Each number is 500 + 40 x the weight over its row's rms, rounded and kept within 0 to 999. Layers, rows and columns count from 0. Numbers have three digits each. The size before them is the row's rms in percent of the matrix's.

# k: layer 9 attention key, 320x320, rms 0.0592, rows 181-255, columns 224-255
# q: layer 9 attention query, 320x320, rms 0.0602, rows 182-255, columns 224-255
# v: layer 9 attention value, 320x320, rms 0.0527, rows 128-233, columns 224-255
# o: layer 9 attention output (transposed), 320x320, rms 0.0427, rows 128-232, columns 224-255
k181 097:561538487515467496507543472541493511440400479453480503508491526481495521515516477517465440476517
q182 098:471515493373491527588494510516497634492486480530557468446537452473435423523478521523458474468500
k182 102:483569456552470524476584474474453489452478497469449523568421464509571523516484418456474482497514
q183 087:491475439443581510487458449450589522454517494470507465526524533533380511521515477501472452519531
k183 102:513442538532473460495515456490461517440472537517395496504475532531532440531474467505553520400532
q184 107:490488527460563465483526544533499473452435486543494522509482504452549438525410525443420484510489
k184 102:465530485442532530548461485475490558505468485491434427524495516443490508509456501534480460473569
q185 095:563581506485476513557494571567535528516561524534546546496497581482564495569509531461526464471476
k185 101:506499506455518469465474496487484476485563468459481492447531482477492468531522480533469492522513
q186 100:541456537568559509467388473500519557474571418464425560514495568543487549529545554574457456495624
k186 096:513508440498504507432508478505558576557531479520486596502573509474487490489512510519525531450470
q187 103:500499512486450466540533446526484496516478518536472496500407509496530539502497503581565478536483
k187 104:460471456375520432528556547447450438473514497478478488457477427463531539493485439552482495495429
q188 097:535493543456539443554472513543441548537467464548496567528525509518521516468478474517438485444488
k188 102:496533523576449553439566545505543501499483484465459485467552528538516487457485540427473445535503
q189 091:437501564429456483516468462534505407515470490539525488498530483456525514508505525534511528576452
k189 091:519511524499560433500476503517518550484487509467450525501469445555534461556519498441595509476508
q190 106:500468413514554546467501561455533552487480507511452510473528565479540567492459544466523464434579
k190 088:397506518497551527501460485499492476607496494475538458573476519585454532537483513519465541498563
q191 100:453520490482501527525501496556518459542479555521524382496545493467503459506482414493503586587504
k191 100:537477528551495484497463471487554524426498592509459467461415465434515530519459562499534442466495
v128 118:469518565466547481498520516416478491572498471547434506486475538508503586495471506514475511452562
o128 115:474473545484517536552520464480455492540541495547437512449553550555488603519483536486451540458520
v129 101:529530434425518483444487507472443547488495483497509527522436457517488483442434490455486541442543
o129 100:477470442571439497496491498498469551498457482465515529480449498539457520544402470515468479461488
v130 104:555495488487449515501495463502550510479507472467473412489496503529505503524493506564500461482563
o130 100:558429534525430512492528472432526528453535497468502433491485430471486522549459469567499474484504
v131 111:532560451511458530437442483516465531503484496527513424537470546424514440448427438512561522505527
o131 110:525551523488462511495556448496432508520440502588506506416500507463493472499376476499527397443503
v132 126:474503503446501535537504448492536506449491486455534482524451481444566459449549555458492538492547
o132 124:426467494504443455531594475492518548406456475505582464487475464431526453527481486517466466476512
v133 113:494514575502479506516491462463481474520487556432515515496570480533472544548503463530528466525379
o133 112:568551536491490499486520449503423504530512515441477466536509535579484469532579452531570510523486
v134 097:391548514488501478500504475477563486554465573470499521497480476511475559540491451442508538507437
o134 096:466589490484579530556503462500514471577452495461454481505475540524498430505551520446572511514550
v135 107:509528461525476527541519494519499437474490449551470477533495508510486510486403457437419442506480
o135 107:475466490556512464488516527485525474466532457536490476556521503417480534543448399515450446491480
v136 097:462493520518520522521498501457543497557521463480539547431501492508530539533567461547430470471516
o136 098:513543447524511562516510499487542461573504491482499493510517523531548488501600481453551574477529
v137 108:542495492459514486471511541455502527495511441509462483544463559488474460422514490513571578483503
o137 109:463474478466464503561593505507536602459502435572482519482471507553511502496390473565396505452427
v138 124:576503471533488512450548465492525520465457502478565456471474581438522434452502497550550491446485
o138 122:579475514471506483465570523478553490477418524545549497479507531508470518479489532579523497458465
v139 120:546505453416535513561503515462522546457468517484507515538571465501545424472464502460417529500431
o139 115:454474483488500466554522571495551550457464512540526538538583531467453522502509472524544488480484
v140 101:518496465461475541535511526556545495512478504415450450469433480546497475477464476535559531481561
o140 100:502473528420463514584564544488564482515438551535540446451489441464512498485424505534442492416457
v141 110:445497437551489523516464471537522495557450477559537502449450585499466568546570448550476501511491
o141 106:475484504494558544490482407517497473552399518506483446475511561497459463473586539453522548538577
v142 102:512473549539528496542464536548481500485444492478428476535464497554567537472424508508516493554512
o142 103:518454545520496498567475527486473499536398572517490427478477429501555497521436494551402458504460
v143 099:469440550494536462541522433432497483561566520460475619474462450520544547585472472546429523467450
o143 096:506520456573565495540418551447580514579572480458479542519468516487563551516519508525519604541537
v144 101:497488422591452504429448536441474478520474521533589489481478493530529485515455476528476499526473
o144 095:525523437522507490461424570466509453572363501459579463473452520528575433472511452522481473553518
v145 119:499472459541487501454510532482455532541469554485530433463442494494591527472497505548525529565498
o145 114:520451535461519493488489521478480483523430569556581470517529590528529511485498514518477473449501
v146 112:437501558500506486524520490551517493487509562521444466489462434494522450492440517485478489548484
o146 113:472508574468543476508439576479588466474519470526532483508477500449532501438429512504521449485513
v147 109:552522497462415531478561537509482433445534475562503414517462539436457478438450506452532481446523
o147 102:509482552478474474497612496505474480432622500581479502490507507457476585496416499477493457414438
v148 111:509524504495474487505535590523429453480529440535471519531530476546518542476445463408473494505530
o148 112:526519532544441507486490505523404475491619551439441486554550491494496508490503488461499490490467
v149 115:531507472474451515578470491503532500479481556509475494525515543479502480468520539479471468457484
o149 116:470474497450519471539452488507534472514521497511453461540564499458471546532541507459509471480505
v150 117:454522443561512504447514530477487470539464474543490477488457573546485560575456446528526551552535
o150 110:515561541535534549466486483476448448565406544514512487472500521505464509509506500475471526519527
v151 109:557455434586501507488521588518568506581449496524492535464472544558579538544459517491556544508513
o151 104:526408472539492509551501598488542495590390553513525541456523455487528519538498515470501495523403
v152 108:539492546440431488537504566507523450514471503578489525442499576534531554599472456536524437430477
o152 106:544489579468515516565524516478490482535561543544478521476504544490533530545566494445510412458470
v153 106:545515487527508465465610566502495497498503430456461527513478496491487436442533489477610531498542
o153 105:530547517488500525464577513537499536457554490452521567446492458508479512453511556472530547473469
v154 120:510505418499516537474560515529551478460477496527554457501459524479565529496481463444507524512526
o154 115:504506510490499488457654512461533463476451549550571500544511504443520502459501458483478493443489
v155 100:559500504484510521480506444465498532487524553459448487468552512451549544530553504482505472420536
o155 101:502453464501487498483482493528554566480508512455497434552520482504565609469501477523556548476537
v156 127:532510428579492490421572546487477503537509525447514505491490580482444472562527432499572524519483
o156 124:571555463570465493433589468514463506516518553421506471500522529539462458481513467469537526499460
v157 119:492505535519438483496523436526518501497500547517498423508447550476428471481458503555598454462494
o157 120:494452518480511515476475465475559439447507511489484392505457536482504503494447543574502465495487
v158 102:457501539526472525534530497464518407547569489506496571489469510464470577528523442454500490426479
o158 102:484537524569525539488520485466489464548626477455475563532469546492529507510553440393574520487499
v159 100:521475415559543514517541526542538532473468475545490518549379565529503529482491525474538545462481
o159 098:467460509428541479523581508543538522486440512550484548463413464504449515483522548487455478504448
v160 099:527517551455479514547478526537534534529498531499426488480421471536504524545426486457591465499533
o160 098:502524563473516513610489513490519534529560554583436516441506473505493536570394501464497439409410
v161 108:577465475509479511502449507519526553527488513437468477522557501426494510554553489469481497553524
o161 108:525455485469485469556448508529511542486450541488503448538611517483500543531500449482535533457509
v162 098:538534426504487517487475472461533454523481543551444440493454567449461597551482449500541473463512
o162 097:535554448498545528507509419498504521536498519553459457555487534488457524500471447450526479457519
v163 109:519444456538473502455502456452440526497512512498484545529553528499457445472621518504491518487465
o163 110:482432489539538485381446449500452524482499515426507452550547588528473466462572483503506498513556
v164 102:489496559518492483505515508481471453482505528424536492519462483454515547477519522487463508457488
o164 102:457476515506532478487471533500456521496570471464516503538447521504528599505510475549501505504544
v165 112:520544494516489508504549495453529463470531472594492525486478518591495544560484437471533515440565
o165 112:534539491542472536490600431496488513459575534496460509506473468530503500509545469423500518494498
v166 104:453558444433531513518525479506519518475527516576468480511474488440506453418480541449415539494476
o166 102:503578484473552459554592450520493508512555498614477540496490528488456461466517527482497455513513
v167 113:520522539477470478536542472484541478446519391560490452484411512479488431453456489534492509472527
o167 109:514495542512546480522511493485549498452515444538490504398408458481479497525437427549455491531545
v168 115:453532495504531488465526538450495464458516475500478493537487513511510464398428494433405567531527
o168 122:502499518526494469477535447537502526467572527475460475542539524465505446392477494494464508519511
v169 097:475521493525511493569510506413503499558527522412468592471513465443486552537504466476458480471510
o169 097:507531444597547505462463501492508543563629465401465545566486506526552556475511452461533572504523
v170 130:503520497478468503443562529475498436479517481634477426483475498451481513501408495474508495572462
o170 121:544528469489515486491569451512474449448592505608500484490509512437509458474440492481495475547441
v171 125:489492450482546506449504484553494539507509484483522452471591478476535438551519467499523497595464
o171 126:595530496534456486429478461506470508497484563486506527493604537464476379536543485467556475535496
v172 109:477520520512468509482471509488532394545522467571514471500485534523447496593538462505523550525481
o172 107:517546516436538514482511508482499443573465522551459528465473461530496498483579487435554546485462
v173 097:493474468536555519400505498523455535504477503538530505505483488532555453469523533535491531553581
o173 096:517450523516480514453533489529439466527400514554520484400533469491498455483429532513431446492493
v174 119:458474502466528497523525469506534481526493557418476497490511518481539522475613558467530521507458
o174 117:507512516478470447569596530502516501496436512506519521510485518521493484477571503497476456486415
v175 112:462501473530469529468491466470508497512513523470531542472467480470523511444557535476469545437447
o175 111:475490473470511467488539471543510487533547460537535583513477581511523493466526494506488475482479
v176 110:516495424467542518447474535484470480456491482510532454481506517533530495441455519490436534566502
o176 114:568443490489459478479514465504427496476505549518530458482546489511490397493471458509378485528434
v177 111:477558558491504480547426448509499462497533570486449500511519478527523493541544487489502468497490
o177 104:480544547521526492486499445563477519479593549477449443560519503488508487487575451456565520487515
v178 088:496543485535481503450449491444489547516541544450499547537519498493467520556564446498475523415442
o178 089:495571470533517503420430465519507537528596455399431544568484524526481507529587463468585528483541
v179 112:558497494556505484558493405545563524442537502569473541485573461488514492539555496499436481439523
o179 109:499498506545526465479487478554605523434599432519473537531524522435465536525537388525531512512542
v180 103:431519539444495496462431452426522502496533519461514529526561426447470526506559502493436516529474
o180 105:434507456540489491490430475486508544524489449452466465582533516493530459531555478505587577518592
v181 109:472458550450530507535537453518501515506491495511468498480510478469519402445473511547539500565487
o181 109:455452545441529505526467504485551511460419458550555508413494527505463453476444484554507482512509
v182 096:531505566478474502573529474480499467482516437523478511525472453504517536472444468490547502481508
o182 095:539547543524554504577498488463480508485558451488404497519436450469518522483506454463557524568539
v183 109:453512483512465482463446486452435465536509529524540526539468512506486546565516545524431479517482
o183 110:467578410527544474499489474498419503512525486465503473567476471497528471516585512416531542548543
v184 120:466518547482515485388490429508513515565526542496489442489500453432458457579565532522566520554492
o184 121:461480499470507489451440491509539535500466476512510543473502528522513499517511509533556517527527
v185 109:514525481502516503512479553448463463463525485526505480521535470470576479448454522425510544492546
o185 110:555520480536494470489511452496443581455619508492471523575500479475553457497483437482472486478496
v186 106:564460405519494502555517529453511532508479416485528472453516501532548442454510526474476562592536
o186 108:515378482517433517552521549481553564482466494478520554486549535448473514548487496553437522496449
v187 120:552501462482484519452489439548514508504520523511431429457471481508490573508442548515452483487546
o187 116:517469413514504484527501539465515508516519457564472452492474423450508582562351448581411482485513
v188 100:536514574513533488423501487523525552499521526488473479478531427444506532552539459489503477518461
o188 103:590529472539519479435435492486521527517531507545510516514507481570512542510485431524534525544527
v189 119:516475530521491475502495560534481539500475476442526499435505452439537449451506499535558485485535
o189 119:530493550469461524543427562506503501485483511478527555427472492503553479477475603560523448483489
v190 099:493490490566519496481468511441511531576495528465474584512492499496462580552519471537551487509538
o190 099:549561458523549552503469480486500497575477534475466534495455460584537527471540546429559543509544
v191 108:444545532520523501515471501492516497496497527551538502548432574532477482464433487585486468462499
o191 107:454540539459525521507481519488510404514416574522491511438474487519409551509499529486501487488517
q192 089:487527484464440539504525492524543477538487461553496494575482418458456530463465517517533573564467
k192 095:527483501498537494562473505513536418488495494547504511484485532473572476546442477557492476496459
q193 098:483452478475524496499528471501571466450531487562455507460470499478474501470490500435533480488483
k193 104:449538505555540491505513558445539500597578513474504468450487478493484511488483476515517536437494
q194 100:563556468541446526482460506516501517561531499448500536565475532461540521537563478548499461543500
k194 090:546413518499525510463488565498412516446389502555493453538462477522524456462503490503403551478449
q195 087:520488574502543525490433539481573475528531467484552514509439535462447491511476530498552481526572
k195 087:486483447467448507508521526512455504416498546412518465588504480445460434423502453495417525501418
q196 092:553497529434504551505503492543454455547482445427536568489463452468431512519496529472521547456508
k196 082:483514500554527477451570525568471538412545563477502514454487553530497494407558442490468541537512
q197 095:538491483505509526509457528498502522466493432413468497579421526522474466527533494519494485513545
k197 094:479505504544504499529537577521495475466480529466502480550510479477505507500507468533517443522463
q198 097:520486491534504448538506519461553507516543547543610460447502509539507552520491505517502435474445
k198 084:517533544481419453526498501495504505568555484416469527493544481479465558557411511519540514474531
q199 096:508517459512483527463449435484527511476444525437477501517504543488520483540502450469559492555522
k199 101:578498536557473548517520520517494521480461481574503511459450453535551497476439472440525462569532
q200 113:446460465501494495448482425524534484486482538430458436434587589513563515546498461430464526557466
k200 081:520501490477480516500467463571488471510507452577467512549520472502496541498505528559526553498537
q201 102:522491570461531489511498507473531527465475525478494451487460550433553465503509422426544480444515
k201 093:502506458512494508534506493453505560494464513483505437457516479508495460502507489508538446581468
q202 111:480518517413481459523531473442499535511394491570497517590496545507462445529531495500563474501512
k202 107:451488451550436495481455454480490480455482567420444429469495496500516494483518438425582497474493
q203 100:464562481500453550548485489493451506472511496526460496505511488471547461532444510502518494488539
k203 103:472451486496545542479505519440482537484506447551540454495461475448494531501533520444561506493516
q204 111:483488472482461454482483527541546524530487547433495474445517545544491496542547556544449498509428
k204 107:576474496516446502517450495534448509527505500514522499510502549591493533543528516499498502471502
q205 098:455527497465512544453475457503529514487465492451466483518494493446531487479504492469482531535523
k205 095:501531437486507482605564494433509510445442480511548479522512480444550497487515488474512438579488
q206 099:524529484482454497516443408590427539467439500543543461484570473496515457484551462488490509483535
k206 114:519516511419498559492547522482488490409465529508554485501442462500441494467534442490511566476549
q207 108:452518508512488502498494571473453535532403538580592481482455548600544459447528510484523460461475
k207 093:475481447526444482485452527500380542509483574499446392472514465458502491508487475539562494488492
q208 112:478448468502454516464434455507507431573475546492521566464526475499428539501506480517538485534455
k208 098:450514490485497548485498502524421487557470519521520543499508518530484494499478487577487561489567
q209 092:596502550442539524502547509540471538507465522417472477526522508534524482499478503447501522469481
k209 119:609541492458496588571466545538433456525525446476510513516577460500475477489499453524437515454543
q210 085:525444482493515505424505441437500577529389528471538534456513537548425531511545509561475457505528
k210 093:516503484468505465476507459615480539531528481486482511456600534526498472553528418512501510550490
q211 111:521539550536523515477495554554516462529505615445556495518488525522515500521556536509493547524518
k211 106:503540558491495483564487492545505445558437519507529469507540528566512444441550521541474507417498
q212 099:565546530474518477511525491460489512420546438511487508465465555464460486489423490532481448439490
k212 116:514487548513469487502470498461564473516603465610511474437444551463485533538474505475441461519445
q213 096:522468568427429496498550513486484479458516477540489443406432422509493538487425550558439463530476
k213 097:475500493454399489589526538498502518534519492551477502530493462458477559536479452510417480487468
q214 096:502506525531521448535469465514470520499596502527487474491544450540450513505467619455497533503513
k214 085:492466509559507505423523523533516511469459592504441517503483543452481499534468515490538505468569
q215 084:524488504524561459457500439372497577492441540518527466558456510522487544489515453503554506539512
k215 110:547492488493556499474440464518498484491548490472519435473511508555513526496514469495454485529480
q216 091:503476498496470522464516527478524500550477507528475531542467443455473502513494568528513517456493
k216 103:560505548461555489452555550500531471482420468513513503479508446554505459543498497509530516589541
q217 105:455509433516485487487463483453472489465496512522521497541548478514506494480472503539510563547440
k217 096:473482394585459520494524529548471505452471507470424417539461481426511492479478513467434560444494
q218 090:505506523425454473489550427462514499485520522545476432512474483488477485500495483481535438480503
k218 092:531495452478424506489566522492535505494512492532478517555420446431455555490550394432403526503512
q219 083:547479554508532491503488448380466517468476532492519538551507503547464472503547519502579472466502
k219 104:530506525473539555484423483555479487522525504437502484521522448547519482515514472452568516508527
q220 097:469563410503476517450514528474414542501503495542504557502533510476487512477499451481467471437518
k220 105:488512482533503426448418479510476488497585482424487560475481537468482521540465512471511503488447
q221 104:450442491423455494542495554495493512558490510531430504517462419539544550506490543567454519492404
k221 103:515475455535478504486512530431473548504428471506489536551464443495512543483463523511521515460485
q222 094:465442509471504471517517483352558528529434556514520443541435541470474512470561423484522450523483
k222 105:488501475520530496467484496480545489502552517521492420440412506503550558539517480451505451486488
q223 099:483496468530532473548470510434566471539466563562551418499481508501493536507503433511469445507494
k223 098:464521545481507488496455489487432515470525506484456481429517414471502521535492502516607526425482
q224 097:398554523475473512483510441515472489524552485463557557484482440442424523505586510596514480536499
k224 100:490554525522524483511526525541531518481501478516428452458505519430457473514473503529555575502579
q225 083:526495584456450526445549485531488523469465481460559468534508496495434509473533531527536527484576
k225 087:420599485506459514515497474505528466490527482598453478570467510513508475440463466538464470475504
q226 087:483502450499524464453447501471571492585551457500502526471443533501551553492484490535476371527489
k226 087:504445492483506522467531609500449499441503469499551501468502392517501499492504467481505542521533
q227 098:496547488518515496506506515462541443535509489452539434500554543522501519448538456496466457515563
k227 088:478460546407483493474558527512490451472483521480553485532514482516484540567441523496520524518545
q228 097:450501522464535438535521543508540489544567537474538488474544553498422523457478530461429470442482
k228 097:490490596463438488513496527500522545442545503451515569478531544426431491532473531517483528522509
q229 089:527461468502536436445494550505533446459525490494530464440542545574495476473546488509454444530474
k229 082:478482492512489462544509478535562559550550524480494513463519551475462591553444487442570527496562
q230 115:463495485537541522413488533458564432442515504484520442463520583520521569469493454437476456537515
k230 089:523489529504505511478480388568504476540524451538489536503549459528494531527449524504514525482476
q231 089:434494484522603513465503530505479427482462508493532403454489469535506535448515558407455501480470
k231 101:545497475504461491478447471521550502527509483470511514479464528511530511556474509564502504559535
q232 115:517494553487410596454542463506425526527453432566493581538464444469464564500495493444543549504539
k232 095:482535452479503508524517586523472495445460542562581482539500514508493400517581492498444466536473
q233 105:485580516502489470503516527467502479543485469545393520524475508528465451472474485573510459548528
k233 101:510473485547475463530463455392451528526534523430502437445488495509497555507536483404530515500497
q234 110:431457468467585469455472567462582468508538527511560478434537557499499515467510529503469482495456
k234 103:478441503558470471440445393457512517583563470406409523480546524469464561514511500512523483463428
q235 101:479560461494500461499571533487481491498534476539472526515421527495448445468525539575515409513536
k235 101:464509487478500453465514474506543551503485506539449504470478487453497547478608496440477550488501
q236 103:466536465531531459454508555487439486522522481496507468469511455563471556447546538460465520504497
k236 082:472454509507501425449514522504505524554472501556481528503477544578530490499476498492524543440491
q237 115:470584481479491551480484524529432482490555466558505551520509443533528540525488542516570485484542
k237 095:477522543489481487600555448459474515501484487474491581491478451455557473417540452543451477539476
q238 091:536545492473506473552499481578432528504546461491486540506550531537508439562539547496566442480516
k238 107:485537449498475531514496509552463538515488540432506524436541514510460494535542495558490482486531
q239 103:515524501497479516518521514517450550538472535498546506538505494500488512524441541494461549471568
k239 106:502503522510524534453508446417519445495363522571551507556475493482506472453555486496561483450495
q240 094:540467549483459489465499488480535446477468515495450440513461515560472568488478542512531515530531
k240 123:581543526436476536438547514534549443510438553529467563536522530497472494477444473500474513483542
q241 083:457482484502438528543479482637527471493584436472449507488530479467540458504458500485449540499473
k241 096:461527493517521500559532507415548485458503542517560482553476490512505505474493522454512462503442
q242 104:491538457460467507546525541516401595507480514472535495557540519592533527517471504512520556426474
k242 098:520487495497549504445425497454454492480472480497532445545508513545496439510505545503488500360516
q243 106:480452494535534492469524546475486518479430498553494497478534447516513477429494552466490498417570
k243 123:487446456551472517522516536453459422467446512477524486487495486464500545485580502424530507494535
q244 103:473474406484460492543442441538522532414532451453505560442497493459458508491514526483416542456520
k244 112:440463524528517481558498443473458594482550526519496514483509527476488487524514491536509462486509
q245 108:497455451461421517532537484522508540522496480492488507463493454494443477499490505502476462489466
k245 087:516435518485467529498534575526509558565531437534501499519495522475494534514509466509468460479519
q246 090:475430516511558469461477465362564461497487521519517508530505520556482486479495468540466479493504
k246 100:401496467551576503448513480536551510483591522503481483504449560503543482503500499466499508481480
q247 118:554479503450535554481464540524530483521561429420487499453440500468451548471429518553392486511543
k247 094:455536501507532474582552515423445493510491421571508570528497424432553450469485512544516473519541
q248 103:506484546515531498480531463414542554476432485549477497517546540486533438466503456477482459439517
k248 099:503501448503549505518449461429485497488578447465536389474536475456463521525605472446524424535459
q249 099:481531448520544499509492462474491492432608395475467514498459507445482492515436522496379498473518
k249 105:447478453530514460520529518386519547464536392589505520558417476451574506435471551523520444533513
q250 101:407497490511537543451430519526511491531484489513543526575526569482517492453561496505496537484536
k250 106:405503475594486508505496495488460458539450530507555512507514542437515470511524506534468455492488
q251 094:445457503481488498485530471457564431605470479547509475530401521495465502447448437527480542534521
k251 105:475479545523505481397523434538517461531550501510504484485501569508519546476521537545382561507459
q252 104:511474577485548450565506471512422586489558452524490470526491498518510492522471527505459528464441
k252 111:509463488521489553482436524496518543572500484498470439500512524506504511549366520499524462465500
q253 107:517440533491492481447463482477556521481440550484489517430585551529494477456549513559551421487487
k253 096:514501532413525519505505502566523533528529517463483539417529570521457514521486480490554499547537
q254 110:525537513523550457560570496434472515500548542493446542484526465515476480515514445482496451490443
k254 113:487509491491588416525538487517529512470543502465425424535467496564510521530485511505569516562553
q255 102:603451517471467532470502531444504484510439437494506505528517447531484555484498525519589485518480
k255 132:566493474439428559477487489507465541474494488466501513460532486529497503460451510475406475430485
v192 087:519505525505461514507538425544494527513528470514549487532474473416522479467481573453501473553497
o192 085:471437528456569498516452524471502519457478450569506511536530491553465477523476480504487476484506
v193 092:443512514457504515527480473532516485485499462500546519513456480471487514547581553478535525579492
o193 089:492469497492470576479513541461478520434520476572527528550499522498500491488471489498507453471513
v194 094:471567534513411474481502568531500472473487484580551448482499493464519539548477495473475589536522
o194 092:526504475448587527549502519492507497490502532529494553547495466452528501419498460478502528458449
v195 095:437456517433504481533456449478472536523463497508421522518518496457420379434520504525423498458528
o195 095:568560552550496457508491476543532505539492557506517420487457504523569478560519483515551488550478
v196 089:499532562512459470466492464549500485517524431468519536550536496462425500520440574430459452579478
o196 089:571524514427546535510494547471457602471461484472481493477556512499545414470549505489510464452505
v197 080:458465521540505528522476469459434568485504502428510482498477519475473605473498508569525534480502
o197 079:502495460462516483482496541531533489465463481555531544476484530506425472532503523492516401493447
v198 085:488431518519527495502507475516531467495491514555507482537485520538519484544547437603464496538568
o198 081:522508470480491548496526520490460499517453524504477471487464417567523563498453499497615550548506
v199 084:472565498527535520533500518511513504545490490488484530532501546478541496501536487451469474480499
o199 083:561546476383505445519531476569479544499460470476509473499516436560444453549486547586529526530525
v200 081:478650469466485496476475462517495444567510505485469503432517478497496481575488473460420526493498
o200 084:512490493472450482482540598474584525533547487518564457515475460497484492497502551538538535514512
v201 099:518494514576469532461511441506540422519504467539506501501527469487579519600422500545526521540467
o201 095:432540478461518511513485500484485439508517535495474537529483520479491477446540478457489501479485
v202 084:489443521480494485477452433597472510539518528492478499540495465489411445463474518522489467469490
o202 084:494497486525544440500445497420502520458534538529452459475502514465562513458514477481490482555484
v203 083:449493505471567428478466534542495443439509511543509464449528518520483499498549489527500517516506
o203 080:519512473451515592511525521458544503462570469478554506553469523449440505484503467450567474473523
v204 094:526568452504524465445500456523497484483482515551511514456536480501515486560481482486491536500453
o204 088:541476561501450552471513501460514423560478476444446490482494449444443504517516422488433555555532
v205 084:454473503564462484505458490453439501530474518530549488572446442496490416473462593582503542486484
o205 083:440515466538514545494470502444555558421457483500541471513519498504578532439547452447488533475445
v206 079:516512415548464543514517470435513454504481527474507508536542471484486530581512481528464530507486
o206 077:530477557515516454450484446460492510525490489456452437441515533495563531506506508490508474505521
v207 076:509363482430439497528492492554543472507454544532557512567414497446527561455415516517546566478442
o207 076:479607506543613506513510493501433498433492561459442501449520521538582507426523491518517464464512
v208 084:541466527453512505431473486479548534489459472474547584483493492511473494514432500548456477542526
o208 084:472481499487521483449518490461457445481490566507519527534495620461512467453505542435537458497536
v209 087:491516485518472460476491503521520513513434500454471554519557498477500429573459525487509526476472
o209 086:486525483520510514545566420434545533487534491514475482443492493475540535464515482437389490444468
v210 077:531499534569533542516547559461521507512496486502526480462437521568499595445468504475465607506541
o210 077:488468450484451501567534465558475511449451439466522542447510454438447488523504491524469486466446
v211 089:520527517545458547464553579509516603497541504476533547475442538439552589462484525447449471501463
o211 090:537482464420585434505506473544457501475509427474497563516534476575398469491505554524500508500502
v212 086:473517505460448491499584545543507480553514429480456496518512499424493455532447534504491492580502
o212 085:532570535468619519524485502498543502546538536483470457536571525515546455495519484512548534485499
v213 079:534454543491508491466518524507535498456445511460563442532474501433495568480427569586556599474487
o213 084:521537563502553551511511465468425471422473529536462539473499505476518493473461439403476463441481
v214 091:515434466452486493555528410546492492497486532503517584560489520504457435553423467584555449494387
o214 088:478542499547501511433416477456498476513522529504451489496515524485531453513478517456536499501573
v215 089:448412518498426488506528521447432456448509529516518501484478505525525545586455489474626495529432
o215 086:481509445528580574489506537423531509467450508526546483493496498484498501435558403505397513463511
v216 093:493542562544442482488513496504441447520513509591541497503434560462502540481576491396578484527499
o216 090:470511476514555496527429566466475451505531482505485479463495469556497503546471498539453585535403
v217 081:465494492558492504465571505506518518502460486535512509538498474570496508525405580524479518508490
o217 077:516526592452505472521482515476470492481414491500454519490509462423544437519605436491486438511466
v218 086:510465518499540447435469573530426514499511509446540419473509448487441494499471556519522478535544
o218 085:462593526459470503546517465514536540493535516515503489461475496460531522427461480492497502509494
v219 085:443531528546496508532507523439469466492533568479501466479426581460527522498581482509493594474537
o219 083:547482467455472460555519555585545477535524474524493553525516436573444438527488496481525564517464
v220 080:500470520465442483472490480555541483465472534540516591513491508483516525538526456418503430446443
o220 076:427495467532524531515427551403543461546552501465492489527502549469572505452457510500459544503494
v221 085:514505464474468481502517497415469495493524545495485542490517532477528449486551416454480451489437
o221 084:459528465492531503392457504546562525512520506429526483516510541484480480498473592526564561488573
v222 089:405506512571526479478417475508485507439516496532481470469540425443542496506511548517521522471569
o222 091:534493517459486519560535527527526488509439501490508482523471522477504444520568491470505485463522
v223 089:509463472493571482522455483484477421495479521447511490559551440505474488504520508501486471470460
o223 087:489540487450483538527490493427523548461574501472501484458516547441498517495475486475458485512453
v224 087:553515543551490473495482562504450546480476482480556505502504534486440571448420481438502501501486
o224 087:511563527466603505535490530540471466552459494497546490451512506473493480515521514468477481480491
v225 098:550474550504491501425619523513483527512509499529514473501456530471515501445447481467533478520487
o225 095:462528519496547535424459490505467493479468531475506502525544546447501488518498445528482508500533
v226 095:531438416505439489509478474487475526493465542455525533492566436554478533507516485523475472507487
o226 095:529487496568492560427557555439478526455462499464510546473468528527511464471499467509500429474476
v227 094:479419563523503505473525538455510521514533547550481472503466573493463478485511506549567472504497
o227 094:483568462516485515558456499579441470517598472511472468542505480533532477556419460500480521512453
v228 083:434533528499539480442454509511443453562525472486450530471487518469468507471583447519541532504528
o228 085:538511488519449488541497510563509502539610490465584455483474494487522502516549480558455496531467
v229 089:547459532514425490501532589467546498477475489574438424502565475486490513473447525572483537538546
o229 088:510518594513559507504566506549446471552468543532472472512467502560531472481512505448570495466489
v230 094:546523484511413484444525491545449523481513537557512583458504488468522594523433475508494459495427
o230 092:442516473546550483475495527470527494505551491449499489494448561471536433489543479519452449467557
v231 090:453469528416475492451530441551543494538480512535510527543490524524394460519454484607516504556494
o231 088:524517538522457469501531514518482553516494589469470508458526445508570502484550455483514431469489
v232 092:525540505482469489457487509462475485469541518503520471462550475475544528511429503490520517471464
o232 088:537563493453529559556525553591501474461573521510488555569420533503502474464548446488452465403510
v233 090:504569561551555523527501594495529570441509452461520450495505493521527484497492557505422541486574